From a checkpoint of a small transformer trained on Wikipedia.
Size: 8 layers, width 160, 5 heads of 32, MLP 640 tanh GELU, vocabulary 864, 2.78M parameters.
Architecture: learned positions, biases.
Training: a variant of SOAP for these matrices, 101M tokens, 4268 steps.
Each number is 200 + 20 x the weight over its row's rms, rounded and kept within 0 to 999. Layers, rows and columns count from 0. The size before them is the row's rms in percent of the matrix's.

# layer 5 MLP down (transposed), 640x160, rms 0.284, rows 581-602, columns 0-159
084,242,210,200,224,235,232,158,203,211,190,168,247,189,230,211,218,207,212,165,245,223,190,227,200,183,192,237,189,194,135,216,194,188,218,188,201,223,174,208,176,201,209,183,172,241,185,176,213,172,199,169,163,205,174,213,208,230,184,203,198,187,221,212,227,217,173,186,186,206,206,230,211,203,192,205,215,203,217,168,172,242,191,206,192,173,194,217,228,196,209,233,214,212,193,219,218,214,207,231,196,240,190,188,202,202,212,216,214,187,184,167,195,188,206,195,231,198,170,191,186,208,176,193,201,201,194,230,187,206,206,178,198,203,192,251,213,189,183,180,186,201,182,196,197,201,187,201,235,197,214,203,207,168,195,191,215,208,217,207,210
076,194,154,238,228,174,185,201,171,159,209,194,193,181,198,204,190,215,181,223,202,266,197,180,225,181,204,179,206,207,192,246,218,180,174,194,230,208,190,221,185,210,208,209,222,219,158,203,165,194,186,184,219,194,180,191,194,186,161,179,218,154,173,203,200,182,184,168,194,195,211,193,190,196,191,190,196,196,223,188,196,191,201,235,197,188,212,192,201,194,235,208,192,182,225,191,168,194,226,181,212,220,207,195,170,240,224,211,202,193,194,175,222,189,228,212,224,201,229,188,231,205,213,192,182,192,203,204,223,224,204,173,211,207,220,183,220,190,206,207,226,205,181,203,227,182,191,189,221,165,153,199,177,242,221,216,208,178,216,220,210
112,220,218,214,191,202,239,226,198,174,199,179,224,195,193,202,230,199,211,187,230,204,193,234,194,214,210,168,194,215,202,235,197,194,206,213,183,183,181,192,185,199,213,188,239,203,186,184,145,242,208,200,202,194,222,216,216,216,183,181,199,209,204,229,228,190,172,207,188,180,198,187,200,179,207,168,156,174,215,185,190,205,202,208,182,227,203,237,213,233,169,211,218,206,175,231,193,214,184,177,205,208,208,167,195,206,235,225,193,190,203,172,202,226,196,216,168,181,219,180,229,245,207,177,247,214,216,212,195,160,189,219,183,195,182,185,201,196,215,235,180,232,196,209,189,172,226,196,195,174,209,181,189,231,205,220,200,219,199,152,205
091,177,196,186,191,206,199,191,206,191,224,226,227,220,201,186,203,173,206,198,188,215,230,196,192,177,182,200,179,184,245,212,190,230,178,192,219,206,186,223,211,201,220,193,216,187,201,174,175,166,181,203,163,186,162,253,198,173,185,205,143,183,235,175,212,218,202,193,204,186,209,203,206,173,195,176,211,225,185,206,204,225,212,201,186,195,211,209,211,217,213,199,219,218,210,204,210,215,162,217,198,188,190,205,198,249,204,208,229,204,205,196,224,208,187,150,195,218,190,206,204,204,212,148,202,204,199,180,173,211,181,202,237,186,143,198,217,228,167,206,189,203,196,175,233,216,191,213,204,164,209,182,216,197,226,197,229,219,210,207,145
101,233,216,194,153,209,200,189,218,203,195,193,191,191,195,179,150,194,215,202,223,221,232,194,179,197,185,201,189,205,211,214,206,173,219,210,204,197,148,201,210,193,201,182,198,189,206,161,191,208,205,233,198,195,236,216,181,204,228,208,214,196,202,199,212,175,229,184,167,183,196,193,183,216,227,189,243,217,220,194,199,260,198,158,164,186,224,224,176,226,157,158,217,166,226,192,199,204,194,186,211,218,178,206,175,215,193,194,186,207,177,190,172,202,213,217,181,173,229,194,169,202,230,174,202,217,201,210,208,172,202,213,203,220,221,206,250,213,218,197,195,178,212,186,180,191,181,185,202,244,208,207,216,194,184,204,213,213,210,224,234
101,213,182,176,227,161,207,215,220,180,215,183,216,205,172,177,201,214,204,183,205,181,204,218,180,197,191,183,222,176,158,176,205,216,192,182,200,187,174,171,204,192,173,218,190,230,180,223,191,213,185,225,176,206,201,226,213,229,223,188,185,196,208,177,216,214,208,212,223,193,188,175,194,164,200,170,235,200,212,225,193,197,205,156,195,197,186,200,204,182,215,222,216,257,202,201,209,227,241,211,185,246,176,244,205,173,193,163,216,181,192,205,207,195,177,185,214,200,219,211,188,187,252,205,192,213,215,230,197,184,192,218,232,228,208,177,206,222,200,191,218,203,195,224,238,194,209,219,205,200,201,205,155,208,198,160,198,159,204,221,197
106,165,205,200,204,232,200,171,217,205,218,211,218,220,207,155,216,220,195,222,217,228,183,155,192,190,179,194,185,238,220,185,214,205,192,175,208,191,213,244,204,209,218,166,198,181,185,184,191,204,236,204,203,202,201,193,196,200,217,182,223,153,215,172,197,204,187,204,200,195,247,196,180,215,183,186,157,214,182,219,204,207,196,179,232,203,171,205,214,210,189,217,216,215,178,214,177,168,168,200,184,200,203,181,182,212,194,251,184,185,216,191,212,207,190,236,231,175,228,171,199,186,179,203,203,181,169,207,229,193,183,202,191,207,196,176,213,215,154,178,225,205,176,222,181,191,210,205,225,212,222,178,225,181,235,176,194,237,223,198,209
107,197,187,226,219,218,168,198,199,200,212,210,204,154,172,191,209,215,213,217,203,188,183,180,220,205,179,237,210,223,236,233,181,220,197,210,214,202,223,178,184,184,211,219,197,224,201,173,158,175,210,208,170,169,198,174,171,212,199,189,193,194,184,193,206,230,181,200,178,159,188,160,213,175,185,166,183,233,230,218,207,189,203,203,211,196,211,213,192,198,170,209,239,162,215,197,195,188,207,183,199,220,209,201,195,198,191,167,182,191,228,217,200,206,204,154,202,211,187,165,206,224,178,167,210,187,237,193,188,209,190,197,233,195,192,198,178,209,196,154,206,175,185,209,220,171,216,223,179,221,206,153,193,163,197,179,196,234,177,189,191
090,230,222,218,239,226,193,216,232,203,185,228,192,227,194,204,191,216,201,162,177,217,224,201,211,201,172,170,193,136,178,179,175,200,237,209,205,179,217,198,239,198,202,221,202,182,197,193,183,164,207,182,233,177,228,186,174,162,170,178,170,202,208,198,213,211,172,196,224,177,221,190,198,183,180,187,213,196,202,186,172,167,183,192,185,208,191,209,214,209,222,176,198,208,206,187,213,206,161,200,196,193,206,178,198,189,196,165,192,218,219,199,210,204,240,240,211,203,213,210,190,180,203,165,197,185,181,250,207,199,177,201,187,206,184,224,214,163,197,208,200,180,193,228,184,202,246,191,200,177,213,203,174,188,235,215,220,208,180,181,209
114,187,236,202,204,227,202,164,168,193,226,222,207,201,216,219,199,198,223,234,207,189,150,229,217,184,240,218,172,246,206,193,221,231,188,166,221,195,242,218,182,215,186,224,205,186,189,202,226,200,182,221,233,163,196,221,173,211,197,204,250,191,217,177,210,212,174,186,216,240,168,204,193,194,204,212,219,173,201,168,201,206,216,181,195,189,214,195,186,202,223,233,236,206,190,211,167,169,209,202,178,166,201,192,191,196,191,185,207,189,207,184,218,217,221,204,202,163,219,229,199,211,189,213,184,198,212,186,207,206,211,205,227,217,190,200,170,215,175,230,182,193,200,203,203,205,217,209,215,195,194,172,205,170,212,183,166,203,178,152,185
101,173,177,180,171,247,159,172,194,218,214,176,185,210,231,183,181,220,201,227,231,239,193,227,186,198,183,210,194,207,207,202,207,189,194,177,209,205,229,230,208,192,236,153,222,198,189,224,196,208,202,195,188,229,242,189,164,188,206,195,206,205,198,190,176,213,162,205,244,214,166,214,218,225,208,192,169,179,192,215,219,217,204,248,235,174,170,196,221,182,227,202,181,203,169,196,210,201,179,228,169,184,194,223,201,222,186,193,204,194,170,222,186,188,183,216,203,178,205,214,216,211,185,203,202,199,226,196,227,177,189,191,210,204,218,228,166,209,179,211,193,168,188,191,193,180,184,192,232,189,206,208,230,184,192,186,220,217,229,188,180
103,191,231,226,197,224,195,225,202,205,218,201,220,179,204,157,167,202,194,149,219,177,226,196,197,222,209,233,231,238,207,180,175,180,198,203,241,207,194,198,178,171,171,190,203,210,194,194,198,226,230,200,173,167,248,198,202,193,171,199,219,231,204,184,196,185,186,218,195,154,206,176,194,198,180,221,201,219,184,175,200,202,239,208,205,191,217,221,208,200,201,212,232,199,193,212,197,221,209,162,200,225,180,188,182,199,205,198,209,205,194,208,186,209,177,216,181,170,198,194,203,211,233,204,181,197,186,202,205,243,206,197,249,191,205,183,202,215,191,188,223,172,209,212,175,200,193,181,194,250,247,178,176,225,200,241,214,210,173,200,224
093,214,200,196,181,188,215,224,171,183,192,193,234,194,182,188,179,216,227,163,205,190,174,219,225,169,211,187,210,180,193,196,207,200,219,228,185,213,204,229,213,148,194,198,225,201,181,213,146,200,211,169,187,175,211,201,183,197,207,228,183,180,179,202,240,220,190,205,211,186,187,214,227,206,235,208,240,188,217,239,219,212,193,222,218,216,184,216,162,206,232,205,212,199,213,183,218,200,192,189,198,205,194,201,233,178,196,178,196,258,215,228,190,172,196,211,208,195,191,152,187,194,201,210,165,217,202,225,244,235,201,196,212,201,194,223,215,209,205,202,207,198,201,211,222,217,238,211,173,223,204,166,223,230,186,192,216,217,164,202,204
088,188,203,200,186,186,197,220,236,197,228,177,148,227,179,205,207,199,159,200,201,176,189,199,198,223,182,236,208,195,221,171,205,181,202,204,190,231,234,227,203,210,187,178,221,215,215,207,189,208,219,172,175,200,208,220,177,188,221,230,220,192,222,183,215,197,200,213,198,211,185,204,170,201,186,207,192,186,183,224,223,225,226,199,186,179,191,199,186,210,196,184,177,212,233,187,215,174,204,222,203,251,252,214,180,194,218,214,161,181,217,179,214,223,199,214,215,239,188,193,201,189,169,197,192,195,218,175,175,205,246,191,191,208,230,224,171,218,178,177,214,218,228,192,196,164,158,172,183,212,215,178,200,188,229,212,164,178,199,217,200
106,222,206,201,216,253,183,206,196,175,202,215,193,170,190,207,198,221,180,201,172,183,207,178,184,165,194,175,193,148,196,188,202,184,241,179,197,213,224,211,204,178,185,199,211,200,202,212,214,178,218,235,206,159,233,213,208,230,175,195,200,219,205,182,198,212,207,222,220,230,189,209,191,240,221,206,198,166,218,185,117,193,164,248,191,199,187,194,202,214,183,206,205,183,174,183,184,200,224,213,203,212,211,220,180,210,183,179,198,191,190,227,201,193,167,213,187,208,191,211,206,194,167,201,243,203,211,215,202,201,197,219,200,191,202,212,142,234,229,210,172,220,194,211,192,201,206,188,212,203,214,207,213,188,223,227,203,219,207,218,226
097,196,212,246,224,201,166,170,153,199,196,198,235,187,166,194,233,234,220,196,207,216,193,198,175,206,208,191,216,192,172,189,205,176,220,195,189,161,209,212,168,210,225,206,190,220,189,206,185,171,204,182,210,168,187,186,196,202,186,191,202,159,205,203,224,202,219,171,197,184,174,213,200,223,208,214,196,191,183,197,202,235,178,183,218,232,174,199,186,212,168,249,186,188,198,233,205,188,181,215,186,180,164,163,197,212,222,217,222,230,209,205,188,163,176,202,172,196,220,202,208,227,195,231,169,205,184,224,185,222,205,175,201,183,214,175,202,212,215,232,212,227,196,201,206,193,198,194,182,190,195,201,202,223,246,215,247,203,199,188,157
105,176,196,191,156,246,181,193,211,207,191,182,186,186,184,184,182,175,211,228,169,209,174,200,196,223,180,225,214,198,197,215,230,216,195,182,191,194,212,194,226,223,197,175,212,211,239,197,188,194,165,207,183,213,221,207,166,177,217,208,202,209,218,181,198,194,182,172,185,173,196,180,222,199,185,200,209,215,217,213,200,191,205,179,225,169,198,199,252,173,218,169,233,181,196,239,221,205,156,206,183,224,213,221,229,218,200,185,192,186,147,216,202,224,197,192,227,212,196,212,188,188,236,187,199,194,198,179,214,204,234,203,201,181,203,216,221,206,217,230,160,169,214,211,184,181,208,161,195,195,220,222,192,202,248,217,182,240,200,181,201
093,203,210,212,197,233,227,228,205,224,223,191,186,195,218,193,194,208,215,200,188,211,193,193,222,204,184,178,219,229,202,228,218,196,212,218,176,205,195,196,187,171,153,186,191,200,181,194,190,203,225,194,179,224,207,241,168,194,206,192,202,209,195,203,211,193,173,179,197,194,204,182,150,193,197,174,206,202,214,194,202,259,217,198,209,189,182,221,200,216,171,204,163,192,217,201,204,211,200,215,218,193,169,210,189,193,180,211,186,239,228,186,185,230,256,210,195,192,183,210,211,226,205,226,166,188,223,201,192,185,185,176,194,240,202,248,169,228,178,176,159,180,216,198,203,193,210,205,190,216,210,166,207,178,141,234,234,199,217,220,197
096,202,191,180,214,217,183,184,198,215,218,203,198,228,195,217,207,185,214,211,218,209,169,182,170,227,201,185,164,221,179,167,184,185,191,213,190,194,213,232,201,175,193,203,190,172,195,198,172,219,225,160,167,188,227,186,227,214,170,197,215,241,213,200,216,209,190,200,181,208,193,228,204,198,195,162,194,179,206,182,216,208,246,239,204,177,218,165,209,196,192,223,201,213,181,177,213,215,218,209,183,238,193,177,181,226,203,237,215,198,251,216,211,192,208,206,202,203,202,193,180,225,199,223,214,196,193,175,146,212,212,257,207,222,211,199,182,176,175,196,198,256,167,210,225,206,208,194,178,183,193,194,202,164,209,197,198,215,179,186,195
107,191,201,217,173,193,178,145,221,242,214,189,191,178,253,231,174,187,182,212,199,222,229,177,205,214,168,165,205,258,223,188,199,208,192,201,210,202,209,182,208,210,204,198,243,201,183,222,166,209,211,179,197,169,213,191,201,197,196,201,175,195,195,208,192,215,224,242,172,189,195,194,186,213,187,153,205,228,234,200,204,187,214,216,199,184,183,208,188,189,193,220,205,207,196,200,167,237,202,182,192,182,208,168,190,213,202,202,207,177,194,189,181,216,170,177,207,174,237,205,181,200,216,228,222,172,212,163,223,205,177,179,204,178,209,207,181,199,219,197,195,193,216,223,205,220,215,227,198,188,210,229,167,176,202,215,197,236,199,171,167
099,209,162,199,207,190,213,233,216,208,183,242,169,221,237,205,182,211,208,233,175,195,192,183,194,210,204,212,177,172,207,208,189,214,187,202,199,211,212,202,208,191,220,197,207,224,236,212,170,212,176,184,137,242,174,178,176,196,193,163,206,183,174,202,211,173,195,207,235,170,197,197,217,222,212,181,183,169,193,209,207,202,196,200,172,195,201,196,182,181,192,213,252,209,209,175,187,217,209,183,206,218,184,205,219,202,247,212,199,231,228,199,175,187,213,215,221,176,218,204,206,197,229,211,221,180,180,185,247,196,194,223,171,197,194,182,194,182,191,198,182,222,193,193,190,197,230,174,221,152,207,200,214,172,205,233,203,172,170,218,179
107,204,221,184,195,227,215,224,181,172,198,187,200,196,175,238,241,205,215,250,192,165,202,189,210,197,184,180,219,234,209,192,234,208,195,225,177,190,182,231,231,176,227,218,174,196,199,170,218,190,179,195,204,190,203,184,181,198,229,197,196,176,227,198,246,212,201,180,223,213,206,196,185,227,205,179,211,180,183,182,214,221,218,183,169,239,184,213,162,178,224,202,187,183,192,233,193,221,193,179,231,192,238,204,199,180,209,227,186,232,217,195,209,226,189,206,230,218,184,197,231,205,208,209,216,202,203,186,172,191,188,225,176,195,210,171,195,187,206,199,201,209,205,205,162,184,212,195,178,211,195,163,222,167,243,188,190,207,170,233,227
# layer 5 MLP up, 640x160, rms 0.275, rows 582-603, columns 0-159
090,195,196,198,179,184,202,178,200,219,186,205,201,157,194,196,201,179,200,208,195,220,200,155,207,232,242,195,174,194,199,160,192,197,221,226,182,181,200,204,205,181,211,166,195,212,163,212,249,200,203,224,194,207,223,208,228,223,183,184,180,163,182,220,207,201,164,194,250,212,205,189,224,178,187,178,169,187,199,182,182,227,214,191,219,208,200,198,198,177,220,198,193,197,227,175,206,243,209,187,178,187,170,213,245,221,184,211,211,189,212,204,193,206,194,218,159,240,173,197,223,208,177,212,212,211,177,153,226,228,240,212,189,211,191,193,198,226,169,202,204,221,181,234,197,213,192,236,217,189,208,186,211,181,193,201,193,177,201,232,209
109,193,177,216,183,205,197,190,195,178,228,179,156,213,175,216,188,203,178,203,188,194,171,204,174,151,177,196,209,221,195,231,180,197,240,204,226,173,202,231,213,224,219,205,196,240,201,198,180,227,178,175,215,193,237,190,227,196,171,233,209,193,189,224,188,232,193,180,191,192,216,169,237,220,205,201,215,210,181,206,234,182,180,244,184,199,218,219,184,203,180,179,224,179,238,202,188,212,212,183,212,214,203,189,199,181,168,212,217,210,215,229,201,208,191,213,200,159,190,180,224,178,178,197,162,180,164,193,204,154,208,190,214,170,216,184,209,211,197,237,200,197,219,221,182,207,182,215,199,210,171,163,209,217,200,212,209,208,216,179,178
087,200,204,194,198,216,199,232,200,190,230,224,198,208,175,203,215,200,171,184,193,169,177,190,206,201,233,225,210,192,198,213,195,223,211,206,189,196,221,229,218,224,204,194,212,219,237,171,212,190,235,205,197,162,194,171,230,191,206,176,219,196,196,227,212,209,186,170,215,186,180,140,177,238,201,218,168,199,206,198,218,221,199,193,174,208,173,196,226,206,205,203,193,259,202,209,171,216,203,221,201,152,190,172,161,195,218,207,166,195,175,222,182,182,180,196,198,196,192,208,209,189,219,223,216,231,180,188,210,190,182,182,197,202,176,198,229,193,154,191,166,240,192,208,248,220,181,169,193,184,204,217,200,215,197,206,190,218,173,217,225
102,185,192,137,237,208,205,222,182,200,220,207,194,214,200,205,174,222,217,204,172,206,225,219,195,205,228,162,150,199,185,202,191,187,218,194,191,194,163,198,200,199,212,186,216,212,181,217,175,198,166,187,195,165,196,170,219,211,226,230,197,159,219,158,181,240,218,186,216,157,195,205,210,221,201,196,194,195,192,214,239,209,218,218,210,145,207,202,212,195,184,183,197,214,205,187,191,173,230,182,184,201,194,193,188,224,188,217,203,214,207,244,191,195,206,194,185,207,228,201,192,201,228,222,193,224,191,247,219,202,213,199,174,219,208,203,178,221,183,200,224,229,191,198,193,203,168,172,229,208,179,209,195,246,193,207,193,177,238,188,200
104,200,180,160,191,202,203,156,193,215,170,210,228,206,191,208,201,222,220,216,226,211,190,172,217,214,206,199,195,217,161,199,219,192,217,191,192,218,163,233,198,192,198,194,216,184,174,189,174,204,210,234,191,205,178,187,141,203,212,240,206,181,170,177,190,211,197,223,225,222,202,192,184,176,215,181,219,186,198,234,222,158,202,168,210,200,210,216,209,169,228,198,168,223,203,159,209,183,228,207,193,198,204,201,186,178,189,185,218,189,217,197,200,185,188,178,194,195,188,235,168,217,198,220,225,217,221,204,214,217,188,208,187,189,184,222,231,146,191,206,191,193,190,213,223,209,179,198,178,197,187,223,186,233,179,146,154,200,202,216,202
106,194,176,208,202,190,222,208,178,173,181,199,206,193,210,166,215,223,159,248,227,229,215,200,193,155,217,193,211,201,201,193,188,238,186,195,200,201,173,185,193,215,201,190,171,173,201,206,195,211,190,222,199,217,130,219,220,182,219,236,242,200,211,193,215,164,216,163,208,201,193,193,176,172,183,199,207,234,186,193,196,197,203,212,212,206,170,183,196,202,196,210,191,189,145,189,236,202,212,202,202,192,185,192,237,226,216,174,220,197,221,206,147,220,204,201,210,193,199,216,185,202,233,259,199,206,229,220,214,180,227,202,176,194,213,198,216,194,211,194,189,215,171,203,195,179,177,192,214,196,201,209,177,182,202,174,206,228,206,226,197
112,216,209,238,204,186,208,213,194,214,187,190,200,207,212,180,168,187,181,213,187,211,201,178,172,201,222,166,170,215,212,167,208,166,223,161,210,218,220,170,199,228,183,146,171,181,183,193,171,241,235,172,179,196,179,191,195,226,193,213,203,223,191,188,179,198,200,212,197,233,169,222,210,199,186,203,195,187,185,220,199,223,203,200,199,226,210,195,267,222,179,241,204,178,188,213,191,209,208,201,195,193,193,223,208,199,166,226,201,226,210,195,195,193,203,221,201,215,191,231,197,172,207,226,187,216,193,221,209,169,187,207,162,181,203,187,205,224,200,184,158,209,163,202,208,175,205,204,198,209,161,215,201,202,248,216,184,178,217,201,231
098,186,181,199,220,201,236,187,170,188,171,211,223,180,178,179,209,204,178,178,180,193,200,195,212,205,204,223,199,213,203,198,219,171,229,186,190,159,172,232,206,212,212,242,208,203,174,190,188,214,216,225,189,213,182,179,187,233,203,222,219,202,195,216,201,219,252,191,232,213,185,198,197,179,212,196,191,199,243,181,237,216,194,232,202,201,199,186,199,197,225,197,209,208,180,189,173,193,203,168,212,176,214,228,208,204,183,191,174,220,229,217,201,194,229,181,195,181,201,210,170,161,201,204,230,226,175,214,174,209,203,209,224,199,192,217,218,209,227,208,152,215,209,173,199,152,230,215,234,208,197,160,174,171,167,235,188,221,197,189,214
103,221,166,212,220,204,190,204,195,205,177,201,182,151,199,174,207,229,206,196,200,215,184,212,203,165,184,199,237,213,183,185,191,189,233,192,191,197,199,183,183,197,176,178,188,198,225,222,219,169,193,192,187,219,212,199,186,253,186,203,194,171,205,217,206,248,172,185,235,210,194,198,191,207,182,211,229,181,191,187,201,197,212,183,171,247,229,200,202,199,214,223,188,230,210,201,184,192,187,172,197,203,199,190,195,187,196,197,193,211,237,227,197,228,211,193,227,202,251,206,190,172,169,222,191,199,162,188,185,162,189,176,207,138,196,212,208,228,180,203,225,217,224,174,207,214,171,186,180,190,196,190,224,206,177,171,200,177,162,167,216
104,196,184,228,191,217,177,200,175,223,184,195,184,196,230,183,199,233,188,187,192,230,187,172,171,147,200,156,215,208,190,192,215,229,213,176,199,211,181,216,217,215,178,182,183,196,196,206,190,160,211,218,183,196,199,216,219,226,214,209,200,203,165,214,162,179,228,210,238,193,195,159,214,221,177,181,201,236,211,202,153,205,194,191,207,182,215,185,177,185,178,211,209,194,213,234,197,182,204,194,201,224,224,196,205,210,206,196,178,208,197,205,177,186,195,193,154,214,214,164,209,225,202,197,209,202,157,202,174,201,238,189,211,167,212,232,223,206,211,219,208,164,177,190,228,193,179,208,214,181,210,185,210,198,226,231,175,222,211,202,147
100,205,213,194,218,256,187,178,215,209,188,195,179,169,236,173,189,237,200,178,197,233,191,210,194,181,180,231,206,206,203,195,203,219,223,225,229,211,211,215,232,216,192,213,230,205,148,187,182,185,202,196,158,225,194,225,205,189,210,199,190,144,220,173,188,211,227,180,216,216,215,183,202,209,172,186,191,164,184,203,224,207,166,182,210,193,227,176,166,204,192,179,216,198,198,211,174,161,201,173,217,182,213,235,176,190,204,207,156,213,209,197,221,207,227,180,208,206,212,187,197,218,211,217,198,200,180,173,212,216,219,199,180,227,195,205,205,222,221,210,172,180,243,165,208,208,180,205,220,215,178,205,186,202,166,199,189,213,197,169,201
091,191,181,190,170,201,180,201,210,218,187,190,186,204,227,168,177,193,206,205,205,200,216,203,214,162,248,179,209,185,205,196,205,223,223,250,223,250,194,213,187,241,193,208,195,226,177,206,171,178,209,248,197,197,199,223,194,224,212,178,213,213,196,189,199,241,165,201,192,194,186,199,219,229,199,223,222,201,201,178,223,224,200,199,160,173,180,204,197,197,172,192,202,192,175,203,204,187,211,196,186,200,197,224,174,183,182,246,225,203,204,197,217,220,164,188,202,169,198,184,184,164,197,185,214,199,204,163,189,171,202,183,174,212,178,196,204,190,172,198,206,191,184,195,208,205,185,224,179,170,247,165,183,219,230,223,217,231,193,180,163
091,159,221,183,193,198,188,215,213,206,208,196,209,203,214,228,183,225,161,199,199,174,192,192,188,189,181,241,217,198,194,153,199,192,218,185,230,194,175,197,212,214,215,209,199,219,198,212,204,184,240,223,201,160,190,208,185,199,209,153,223,190,225,230,168,211,206,232,165,194,194,206,178,193,164,212,198,210,180,197,189,167,188,153,169,201,216,186,149,197,199,247,191,187,208,197,226,214,211,173,211,204,189,189,200,206,195,202,195,221,255,202,213,184,196,148,201,202,209,170,193,231,204,168,196,193,213,211,185,202,185,204,183,200,169,226,185,195,194,205,197,203,218,187,218,213,181,209,198,178,202,177,208,234,172,227,217,232,195,156,201
096,189,227,210,191,193,221,203,225,214,219,187,170,209,227,202,246,180,194,237,167,168,151,214,171,193,162,227,187,193,188,218,213,197,205,209,222,228,220,188,195,199,193,195,207,204,193,218,214,181,218,173,203,184,179,210,171,194,177,187,230,189,158,210,201,235,200,170,226,228,216,214,178,207,206,219,215,206,192,174,191,198,225,190,211,169,192,191,194,202,209,172,186,180,163,216,192,222,194,214,180,162,219,211,224,188,206,247,218,226,180,239,212,179,185,221,181,168,216,213,204,173,218,212,221,205,203,216,227,192,202,209,194,206,201,184,226,217,157,190,225,208,174,195,216,187,214,229,193,214,180,198,230,220,190,163,204,172,178,221,222
101,190,181,199,185,214,179,197,156,255,175,229,173,215,166,200,200,252,224,203,209,216,190,242,189,202,223,190,219,186,201,213,166,221,197,187,167,185,197,196,189,213,193,163,226,180,179,172,181,227,212,187,193,196,179,187,224,208,220,170,203,175,165,163,190,207,221,220,170,222,186,215,213,207,201,201,171,230,233,202,172,214,169,211,218,234,181,219,208,191,196,241,169,162,191,194,206,214,187,208,201,201,189,236,188,212,221,216,208,196,209,196,168,187,230,191,182,183,199,215,205,191,197,206,209,227,197,222,188,192,237,189,200,218,204,211,194,228,169,198,240,194,196,201,238,200,199,207,198,210,226,192,216,184,203,183,177,191,221,207,166
100,224,211,198,216,190,212,187,200,228,205,229,175,192,183,202,226,198,193,206,206,161,172,215,239,198,245,216,192,211,203,177,223,209,197,161,212,199,194,210,199,198,204,205,210,182,198,189,155,213,215,219,213,184,217,225,185,174,200,192,246,188,215,201,187,176,222,204,227,213,195,224,204,221,205,231,216,193,232,218,181,198,200,177,198,205,197,230,199,186,219,163,231,207,210,219,170,196,149,205,222,225,192,203,200,203,236,186,217,199,204,171,188,227,179,223,248,199,201,229,206,178,199,214,190,198,187,194,184,177,195,220,187,129,197,191,232,220,183,202,192,170,222,231,161,208,181,167,208,228,179,202,180,194,205,200,193,184,186,169,209
098,210,192,238,197,207,183,188,191,195,200,196,193,207,200,199,208,223,206,205,220,208,186,196,195,200,152,192,189,210,159,166,169,180,193,225,215,217,209,178,206,200,152,204,225,247,183,218,180,195,215,214,215,178,174,204,176,227,224,223,206,206,183,187,198,200,187,178,231,222,211,209,198,203,143,213,226,188,196,203,237,203,202,205,147,228,195,190,230,199,205,227,217,205,191,149,202,192,217,206,189,211,184,197,177,240,141,206,201,173,230,188,208,217,231,202,173,197,233,199,175,214,200,219,217,189,222,205,199,188,187,181,204,192,194,195,232,202,214,193,175,229,167,186,176,171,209,195,191,177,179,227,231,198,212,204,180,226,190,199,175
103,179,186,200,203,213,221,197,159,215,187,184,174,190,180,177,218,219,178,221,186,231,205,215,190,185,194,183,205,220,209,209,217,213,163,224,204,196,205,194,181,206,207,189,203,251,198,200,175,253,210,233,203,212,217,203,152,194,212,216,207,186,212,199,226,243,217,207,209,170,190,211,206,221,185,228,210,205,182,210,194,189,225,227,161,221,207,191,190,211,185,197,192,188,219,210,224,186,214,191,199,183,226,202,212,169,194,189,190,194,163,182,176,192,220,173,231,199,203,210,200,201,172,231,168,228,196,180,228,169,183,146,216,165,204,242,227,152,205,216,202,167,219,211,187,238,199,196,204,204,181,222,220,178,202,174,184,197,205,179,204
103,195,166,231,201,171,229,208,200,208,179,164,192,194,221,234,209,235,209,222,204,214,190,230,188,258,249,212,181,209,202,192,204,199,246,193,245,200,175,205,204,204,199,170,179,202,157,218,222,187,222,226,199,209,177,198,209,188,179,228,199,197,201,232,225,173,181,214,207,184,188,213,207,205,172,196,209,202,210,217,202,200,247,224,212,174,205,153,181,183,227,179,184,189,210,206,212,213,198,198,198,230,195,213,203,235,214,208,210,168,196,189,180,171,195,194,200,227,198,173,184,235,181,213,222,197,199,181,174,226,195,205,174,231,184,223,202,210,203,181,186,197,229,189,232,208,196,215,192,192,184,204,215,208,233,203,166,210,201,164,174
095,190,213,235,192,196,200,198,191,219,192,196,194,199,221,196,217,235,182,219,230,177,201,180,215,163,213,214,203,204,210,181,162,188,234,204,205,194,215,222,204,201,220,199,202,219,182,205,162,183,185,188,192,218,190,227,147,225,204,222,169,194,210,180,228,203,248,207,204,223,225,188,190,212,196,172,200,180,208,223,203,183,216,176,183,184,236,190,188,209,207,209,221,201,200,218,175,200,204,229,177,185,196,175,207,206,204,206,175,178,196,236,233,208,202,227,209,188,209,229,184,183,204,221,205,193,151,185,193,203,193,216,227,194,219,225,207,191,223,150,226,183,164,202,265,172,167,209,191,205,217,212,229,167,227,212,194,189,236,201,210
105,182,182,190,201,209,195,188,222,206,168,175,210,234,161,202,201,167,180,216,202,200,229,185,189,164,205,215,232,198,205,174,242,237,209,194,180,194,182,192,167,202,200,154,179,216,190,191,234,183,171,216,196,211,198,205,204,185,225,223,204,196,169,205,220,165,164,212,200,167,184,227,194,225,212,237,213,249,194,172,214,180,220,228,189,170,219,197,186,189,180,188,230,199,205,197,202,205,207,206,209,204,231,204,205,210,215,187,203,200,167,188,176,185,215,176,195,206,171,229,192,183,188,251,203,198,220,175,187,226,209,191,173,190,202,173,180,187,194,211,204,215,236,199,193,232,213,195,213,191,191,154,238,170,186,188,199,193,216,191,229
104,219,188,193,212,195,202,218,178,160,182,188,203,167,220,193,199,192,209,193,181,193,199,208,182,178,199,227,159,229,233,195,187,209,195,193,212,182,217,161,171,245,157,186,205,178,204,190,182,221,195,211,237,203,180,170,266,213,185,207,200,181,210,164,218,219,183,222,204,192,208,206,178,184,213,207,210,184,196,243,188,200,229,189,206,206,222,224,181,196,178,183,207,192,237,211,182,180,225,202,203,195,208,219,211,185,217,231,187,217,196,237,213,184,176,168,204,196,205,178,187,167,172,222,237,200,182,196,178,184,215,179,205,203,181,179,195,202,205,194,194,191,177,209,179,216,200,185,197,210,216,186,222,212,248,188,186,246,209,251,208